Each number is 128 + 32 x the weight over its row's rms, rounded and kept within 0 to 255. Layers, rows and columns count from 0. Numbers have three digits each. The size before them is the row's rms in percent of the matrix's.

# layer 4 MLP down (transposed), 512x192, rms 0.0556, rows 292-314, columns 96-191
102:081173175113099121083154190113068123103152169126128109140104169154170088115119120091110094145150147110113143122149155146057151136161155127118109120194121108120143132144116081080041115188118132204103102109137071127141149135154101127107132149117116075135126145095145116106149167072098132196
097:087181133110145135058152050084140098146164140121151167171098114137114132106143160118167119139158197151169091095184105125128156148146141136110203111133161091109130079095114076119170113071115106164116113048115176147106129140105129189182149136150121164157141137097107124168144158137126166137
085:157074149180146123067096099122167098119144042167119084133138167171183098097143132093071098111122128123147155122166122118128158118118170129151151104112078113126077078138127117108080101091150117203175098126139117113113180122126145125180038108125121085142133103124138130109090151062079129061
096:141128127073196110154162235098121134101111130084123165122154122164104168109161120101208100164154167119108159125110128121155193162129141091117197164138132103126132144146130158123115127103180075122153178155135130128090140174151133165123193119137131125107140211092115187127122098151148164095
100:146125097092054117052111151120070121175100117127135107118094132151137113153095120132141099099116130113111173109136148113136113112152115067120101131147088092144077049160102149159177140114108066116187160083082206128102071127137137166091067064139119173111061149142205115118070159192136141172
103:146170129109112163149193160059142182117146178169091167159068157142114146121147069146159121126177160182097178086133124121113120134102155166126085154128109080144089096148177123162131130147108146170115126120134138112137163080086083143127181142091158146145081153138108085143134165149103172224
113:133119131131158094136110114129101140100134107161132106096119133176162089127124196156107170118151083152116136137129121143137167125086101082113088182134099147177168134120119072163138184142139104153106171112162096177085094106089089127193166119109138162068114172183090115119136097151100150116
097:137116181112163140189131119110173170124134139110106098114125117137099111166109148155106105249116068126076134160167114174165138121135111123174161103154133115077117164084149112101163118136112103172108118143136154115156153084070126122184126132099117093088165093143127066119135057100135090147
093:111131090101121099212150137143126116109092096150130136086196190102160152145148043156141122075136185160160140080182093055122160060125127136067082154102151123113111138168136158187114144155098090112106126184104095139074215104151160145179159138126163138119163129121117141135098086151121149206
105:111101162119076122137153177107131151122126195049136168170126123130096106136135160087152052085141063129153140185149110107127108169167131119097120139124184140110129132121106126105156140093146081134100132091055114175132092172176125195114168080132140156173138063116105115143142118123149137147
099:106133172059112113113115122122149106130154115121092160167167114087154107124132132127161115151120138103131157132168152065141128126146145116149153103152100148152099170155094162150172079148084104147221152125135130120095138102127133141167108153144130192092114101127145092102108163131183130131
092:115113165145133170133103100107122135082078122139117119089144123084097131209137116151106125099128122123124089080110159119081132123122084114157063089113109117127078151149133074110116094094142161094070143191166172076219116122041096184190153178124141105156106195147143150149110103138121104068
096:158133151145161122104177176113163125091119104118126134125115128079157114112170093128161122112145139146154135146113165118131116148126129112081071163090084084143167115141157143101173136154133102116095127172090068154050096081175109087142114068134087114139097145124163171099158132120135087157
102:150164157126170114100090145089135104078110095133120168164114087160090229142124150123146162191098156170102078119109150147122143131167184084129156144136148164148174146112159122107126126091136161149097132078141129191124153132117123081145065175138107153127116109125194133174139087139113115175
076:131157191100125180145171156126110103137106106110133068158113093180135128126142179142117111108181167121144105146123146166063134135138140135148154124167160098129151176153080122157126125112129130136078172106123130071108124159142134105086072043103080116215111125088163178147160206085105168125
095:092124134134122134142117130152159169159135129178144081162130117149205141151139111112101132120158117109099157102087157106125101102159084150146116113110114122218086121140146100160209112153118164112232118207162114172088153182124133128104109168119133136087099104146119121114120168173108105181
098:068107143188161151131117157120117172094122139132110101101188085123118147085116119066096089176114112097068164213147145125105151106159130150148140108092134101130173073114106100170179136167171105129115136107091158079139107201136160164160162098118080160132192154103151121175162169085123109095
091:115153122102133137195116116102150104136167104158167129117100150118100159131185128147125120150091156141151133101140111150132176159106148146080144153098104167175179106151113150102151136051096115135148022144126124118139124051177122130118111147177097144141155146149103078128116160153148161126
097:101092137109112214119167160128147152135135127122152184142143141142101177117129062138099162131122133122145102104126121108076097081156114182156145156116125134099218130172147175181146142178155189130155131118122147100123081103180111127215135063084093102120158154154162138148090147117130108105
101:130094132125160159185113135122090118115129129146090164148060119132132124150112157094165090036118134114170075155066101163157136128154192116078087112169161162062138133107091116124101164088130202112162144099109111107204118136189174145088127137103147212107137151126124133136111182146150116091
095:153161111120109114114155153135133094091212189124081135133120097125137167082142177086180093107117109167158129159191154114061141110093153083162132138106115133159182159137139103099067125140144155158106167095128083160108117079143110177132113154161151149129099123145104133191085157129119164190
079:145125126118198138175141083152060110147074085147116158157086153148078159126086034122096150147111155151090149131130120158160133103124184162142160161170084108131093169124121100091097174102106203148198084173074149154130173144153173175146130156111119152086165123204105130115174156141107135130
139:149118124169147181072107115107178178125094191122102168168112114149131138127116128108155118120142141125093100144086126095152105106149105090132147082158142148117176153135118079161039153184158132085043127156121124111119100097131120144148159155190105134156138086076112089200108151145067176145
# layer 4 MLP gate, 512x192, rms 0.137, rows 293-315, columns 96-191
108:166138133103135128116120113181058092160173153088189116091137134150153075104126104123160177126111080135124130092094166127129144184101160142079175122129125162133131143185155108137107131120124191121073105114150123083111099104119171138145138128117102130130142197151150131127118114075137181124
090:140158099087131169076139101038102154144188122132121135127111114209117091117134141099158172142149135077153115148142133081113119121145141157115161113094070130102189145144131125147155124128127057113094136105095158100018146128188163096117112128115190167137111087137102147121114165084130130152
096:148130145091158120138118090164112137122099150093078151131177181093096111087103087108168119151140106149120111127087170147091066150125175092101127145182063063139098143169118114055172117095153093151108123157107123120095128129056162156172158093164114106148143058143105181142128115108094188165
102:092154105129161130183110134122158153156099081108101166209138147098100075118120144083128116093159126135095118087121118129161115115169081100127160099138138141179151082122139108122167142113174129129101059120113095072151119137092092102154094106120154054132177134127162177168157163125117165063
101:097129087149105146086115125116167187128100137164178125082156116091184112165107165137130181144121113151171107130051085161187169067129098125112116142153098146120135186183078123181158175105144134138146151144114105143154175125141091188150168140213123169115067121120110141116138127117165201145
111:179137128105118176180140125131167118142153133096147169140149124163087158189168120039151077128081154132088104146115121103090112166159127152132113152140146118164138107114079088125167132148119123103128164131071159093143101194160099058153174157137137143147241141111148113115163119107129181113
082:116097143086117176131096137065123072101165071076180088096105154132155082132142146078164153130084150140168156090162083146111137142125114131124102155099092190112205109188131095114166090101167160149103106112132132108151123165199096130106081120122111126114128149097138128126092130105154115173
089:148176113118191114155122125088191150182192157218079135140093077115177096079143137135100108139065125147170176139106106148124133190196092124155074167144138191141110112120105125067137099160137119140162131111145114120195118143144167135147062161120139143132077171084167148097146094104118101112
109:059086126116157141138153192075126169162105142178101192124114150133137068173183119152160139129182081130188127132146176147099091151097105136118146142097147101101095156096115133108103140123122120100165130121112129124148171141148154130162106117148166153043101081102209093121151162084136166109
114:146094149158116151105132195119138146095148108168136144145126147120092192132086113107084090096119149128113177122150115090129114160128130149092113163163175102083109185195115109028167130200137073126152183131118134163051142169099132119054115115130060175148123115148152098096130107073125109105
094:067086165080173140126133146082100125154158136132102106086127120119147123117157134167183115137172107147105073134151095190115110121144231095116183116163117108136138242153140166140131111107178106083116134136066116132138140121096101138080048110177161122155120170140164076128147159097145130178
095:076162097175163105132135090130126171179141084069107116132080125108131135163114119140065132140154055139114076157165143162158157065111126106150048131106122102144184225169117079165160149135167140128115144129133145142120141108116172166151129181111148057081121120112156139145194124117125149111
097:114038079127126098113135121090094074083182075131129201124072139110188105091135098144144148067149108164130155102176128099086141137096131153151131111093139094121148100131046113193129136129159086133127076116119168173146142120168106179087203079176103103123102147077121127169133110117090083118
072:123131167113171129079148084109171162128108097169109171145091121090129134094114141140109124150100126084112078098169060147162127135066136100146167151116132143132157144132148164162132086136174138107173153151200078130168164186133141085094136145177109108127141103143096106116104103143048131070
086:103168123142087109098178128167203117108145157131125156117154126097117082116077145156117117093144130123111144137090210143102114162144136141140171108121075176139126150130131129172191123073119141127106073067083149206100162079110178075116126110093058156159116080188091160121143104034120115060
086:141213139163128129125146147107115162136129093115134190116067170131232094093185146169148086164098164096101138133127140120134103076112075140161080132102147137141113125124170157148153111135115060161149092175153139090068152117111096190159105065131143120166099127131080088111178121097101103148
098:156053102125154117118145119095083150148112124216085149161065121107176115136132195119132075132173132134176128092122134145091136144130085136141105098181099121159105092142102096172127130100182098127121156131195150159132138158084183133147160065115087170103166180105086113112129075157136146103
101:134134140105123136169049169169162159156109102103113183078144123118128137134194095121132135075107106076156099138124149106162171220141134085117165066167130144096159162160119154088130083139114130145134089118137108127136170129070172017150079130142089144131073113166110102137052101096165131151
100:136175077108157159132135088139110129122127125125151182084098091130112182144097138132176184103135154200077076144198078089131151102123150129186099143136136117155116164100106074106171152071126086137136141160179110149017098123111121100143095171129073112114086137107103142167149110141098138161
091:116108128066101141149080135157093069120137112132117137127061129153109133075100124098138144177164157146137149152147069169124100146146069096074131098153138115149121129161136124099160121121080144159123134080134108140116132152081119191125179166179073078169112139117106147097102131112133115125
070:105167163107057103144150161118179143107133110138147139057146139127195142151104122126142118139070131143144087077141150190193136105142095121141160118141108095107129086066123157103172139137115111164121149139098166128077142188107129200094081107094064099116125203061150153155119078099092180070
141:088120159038139071174094142130098046126136129127108123137131138104117182118134115155076100118122122132120067130168120114136106139108146135118110255105123127120065132063102149113134110081123137124187135097164113135135145111127156119094114077121083148124121135104105148140196113139165137144
095:147121171126147118100093144120114070132109091130095158152127092138072132156089116063127103115092149107142113095155160123101111157160122112111111085104150165116102107100171135144168145109159094174102147159089083096104133115126139187089105160113161143159091089160160145095168120146142155099
# layer 4 MLP up, 512x192, rms 0.141, rows 293-314, columns 96-191
102:110126123130068141150127132114125150157100093134133115154113123158113122097161107144116176104101118141086150135089114149121143154123094196131137144116157126136171161172056193097117144151099089079191084154131140147139166118118139126127136088156184110147127176104141125142108137145101165150
097:161161155097101163196134091140136137134171184085116131062121101112110160095082088120192138133155147127110158140151103073159156143153141166165134132128135133062122175166157094144177119136141127072131146105125093147155093138112151124099175123165130114146116095167162162198118095102118164184
091:159058127121116147129099103117088097144177103180117128140074102169157141132175105137116113089131135122166159144123137104149193103160107167102110110117164134112193098120081118108091088153162117126135076117161181124171147112125088075090180130081155148102160164112104126119119105191101153103
100:101120153151157119093124118193165136094115194117193065115110107083133198137154126167106151163102121069130180186088120072132132077083180155138119078166127118082163151111125158116117103159074063180103201143204141154112114129111171175090123151126123129145090138117109150088192123109099145069
093:070186046135116151136097111166147129192103108112131149068142137120148165183125119163145162139040150168230191149099147113152108092122115133151128132123076176064115145121118106159099174098148070153154135166164100122133098118143134153154150209132117090111119098100156121093105127096140177110
111:136115201070179059138126167080111148082163098072109101139160138119117103153160137089124100112101124150114124116098116078175095107169158139160186195134111143086135099118114124159121099150104164201114171110143123130099136135159085158099157149167140215129139127115149086100149105091117158148
095:164125135139141182049128187082117114112166114131124120117134195108148141098090120144165137069077141144145153101129094104122161137157117171109133194101103137111145113200115160099101142119150164088130120114105076108115086131178108118162091079129094191144100127102184150132126186093139144114
098:164144090144188115048065162111210137179172135110098112101129138072091081157140160146084158120088124126183132091066137132079112098164139131147145126163113100138156128116145129121112156089087029153107117120139081088197045138076082107163051090128162129115141121092143108104112107095122133079
104:131070137123143132116157138114058093163156166127061125164137175106197090168154120158164130141104113109175125139159114094145121128109085132112131101120132101165119137152117118074134148149139218102189173118061102135105156180145082054089056168114127138116137103113119031122126200132107147143
105:138191113142143166121125120162176117166151167148167102072128052102178073134133131143120093092132157122140152140078115156076160115182119113128131123153115096126134074120105176110135084114086109085147119105147129184161118142110116099130133119144096093151148142100103172089121137164124122097
093:183081157173125171098091094095148097087110080159152159061113091098160125137116094144113128146147035118134131124098071107076135129148082071129153114143109137144203146059162123099089110053112120135110132153134101117110152153128092099131085122173193160096100136158126138109209100087139131119
099:170168143131167106163167105129151149132097111148109203093121106147133111146162139062065118142106130132077134168108157129147196143150061112143193137050140156155166169105148105186142100126101189094131116126071110169085101113165126160073099141126130100072103133129109129102118092138136117144
083:118070105101136145054148144052088100093128077120153158146092111126150104138168122132135139115177123117146133122146134135059114142118093187138120113138112170131126098144058109153133165086098171142163094126168165136140148144143120180077151076123119154152149143117095091138154120149126166165
069:150182086150118122160134130087166097101082089105159163085086130093111111097112064158150130124106063049125063157148120159199101097103157103122105116165197204214147143114109105091095097129096126139139136120137110189094130129136150175117148139161148117130115096162137119111121112119138106110
086:116133139123062154087142106168129135133104149103145113103121156121116139141092118155081048108133107156152140100117178135102104136072163100092121118066109119043120089152119148166125081084086178106056098083078129204183134168140096140099121093102157173179189159211109127124148120087143085079
106:165112123091081061095167096144116099168085126165155157160121158143141132143167152172167153103060156108115100053130115109101189116125160106152201127136115133093133152087141073144154099136087185145134160125136127156163180108121102117121138170085154098152106107146132131078099083134163135172
097:108140166128114041098153103156165138188131142123190158091147092181125138126113110159089126164098086183132120120090133082136089182137096102109141106140093101129120060151052149152145148120150121128145129168192088141198106115167106127149108117138133114112114039153119157147165099162086166083
099:108147140117146124142141144172165145128143111145159079126082104170156119138130130105096125155106106199160200130142058133069110145112128096146165128100114145096161153102119156090110050172191146137154170113105164108098149118136140144193185179154113123150063158088093109117133088101137161142
103:130130118079136122141195155116165124136169159111166069169182129103168124106181152114111181115114155135128118081180118195178116122167146120084101091130108102155122183147141074193123091190189144109137167167159135099163166121097131146173119146092164139203141076136133146150142129142161144099
093:115160109172113085086141084151128194118063092144156112155155101124159116109123123165065070154167130129140150098112155088076114094106119131159173140088145149095146092117084149180146206098160082113160184166197129099076097083131143153107153186103089099060113159147128129138172099104109117085
081:088096125140104182089088061158110131127142146148117129093088109139075095101065122147132140104137101158087132163134128105124079116183108038103163136153146046137123104107130122162134141101114075108192089129145167083129116162137136167157105091144150111128130071243121151115146084106113143128
127:174136123172130131108160144104146169126161160113106159146067166132101121112129115108185134134094158124151124137083118110135133082131105085128111036145109099111205168197088126137127181117147128176062122173136105138126111132147141158134142236139118157193163107097181127143067139101107169150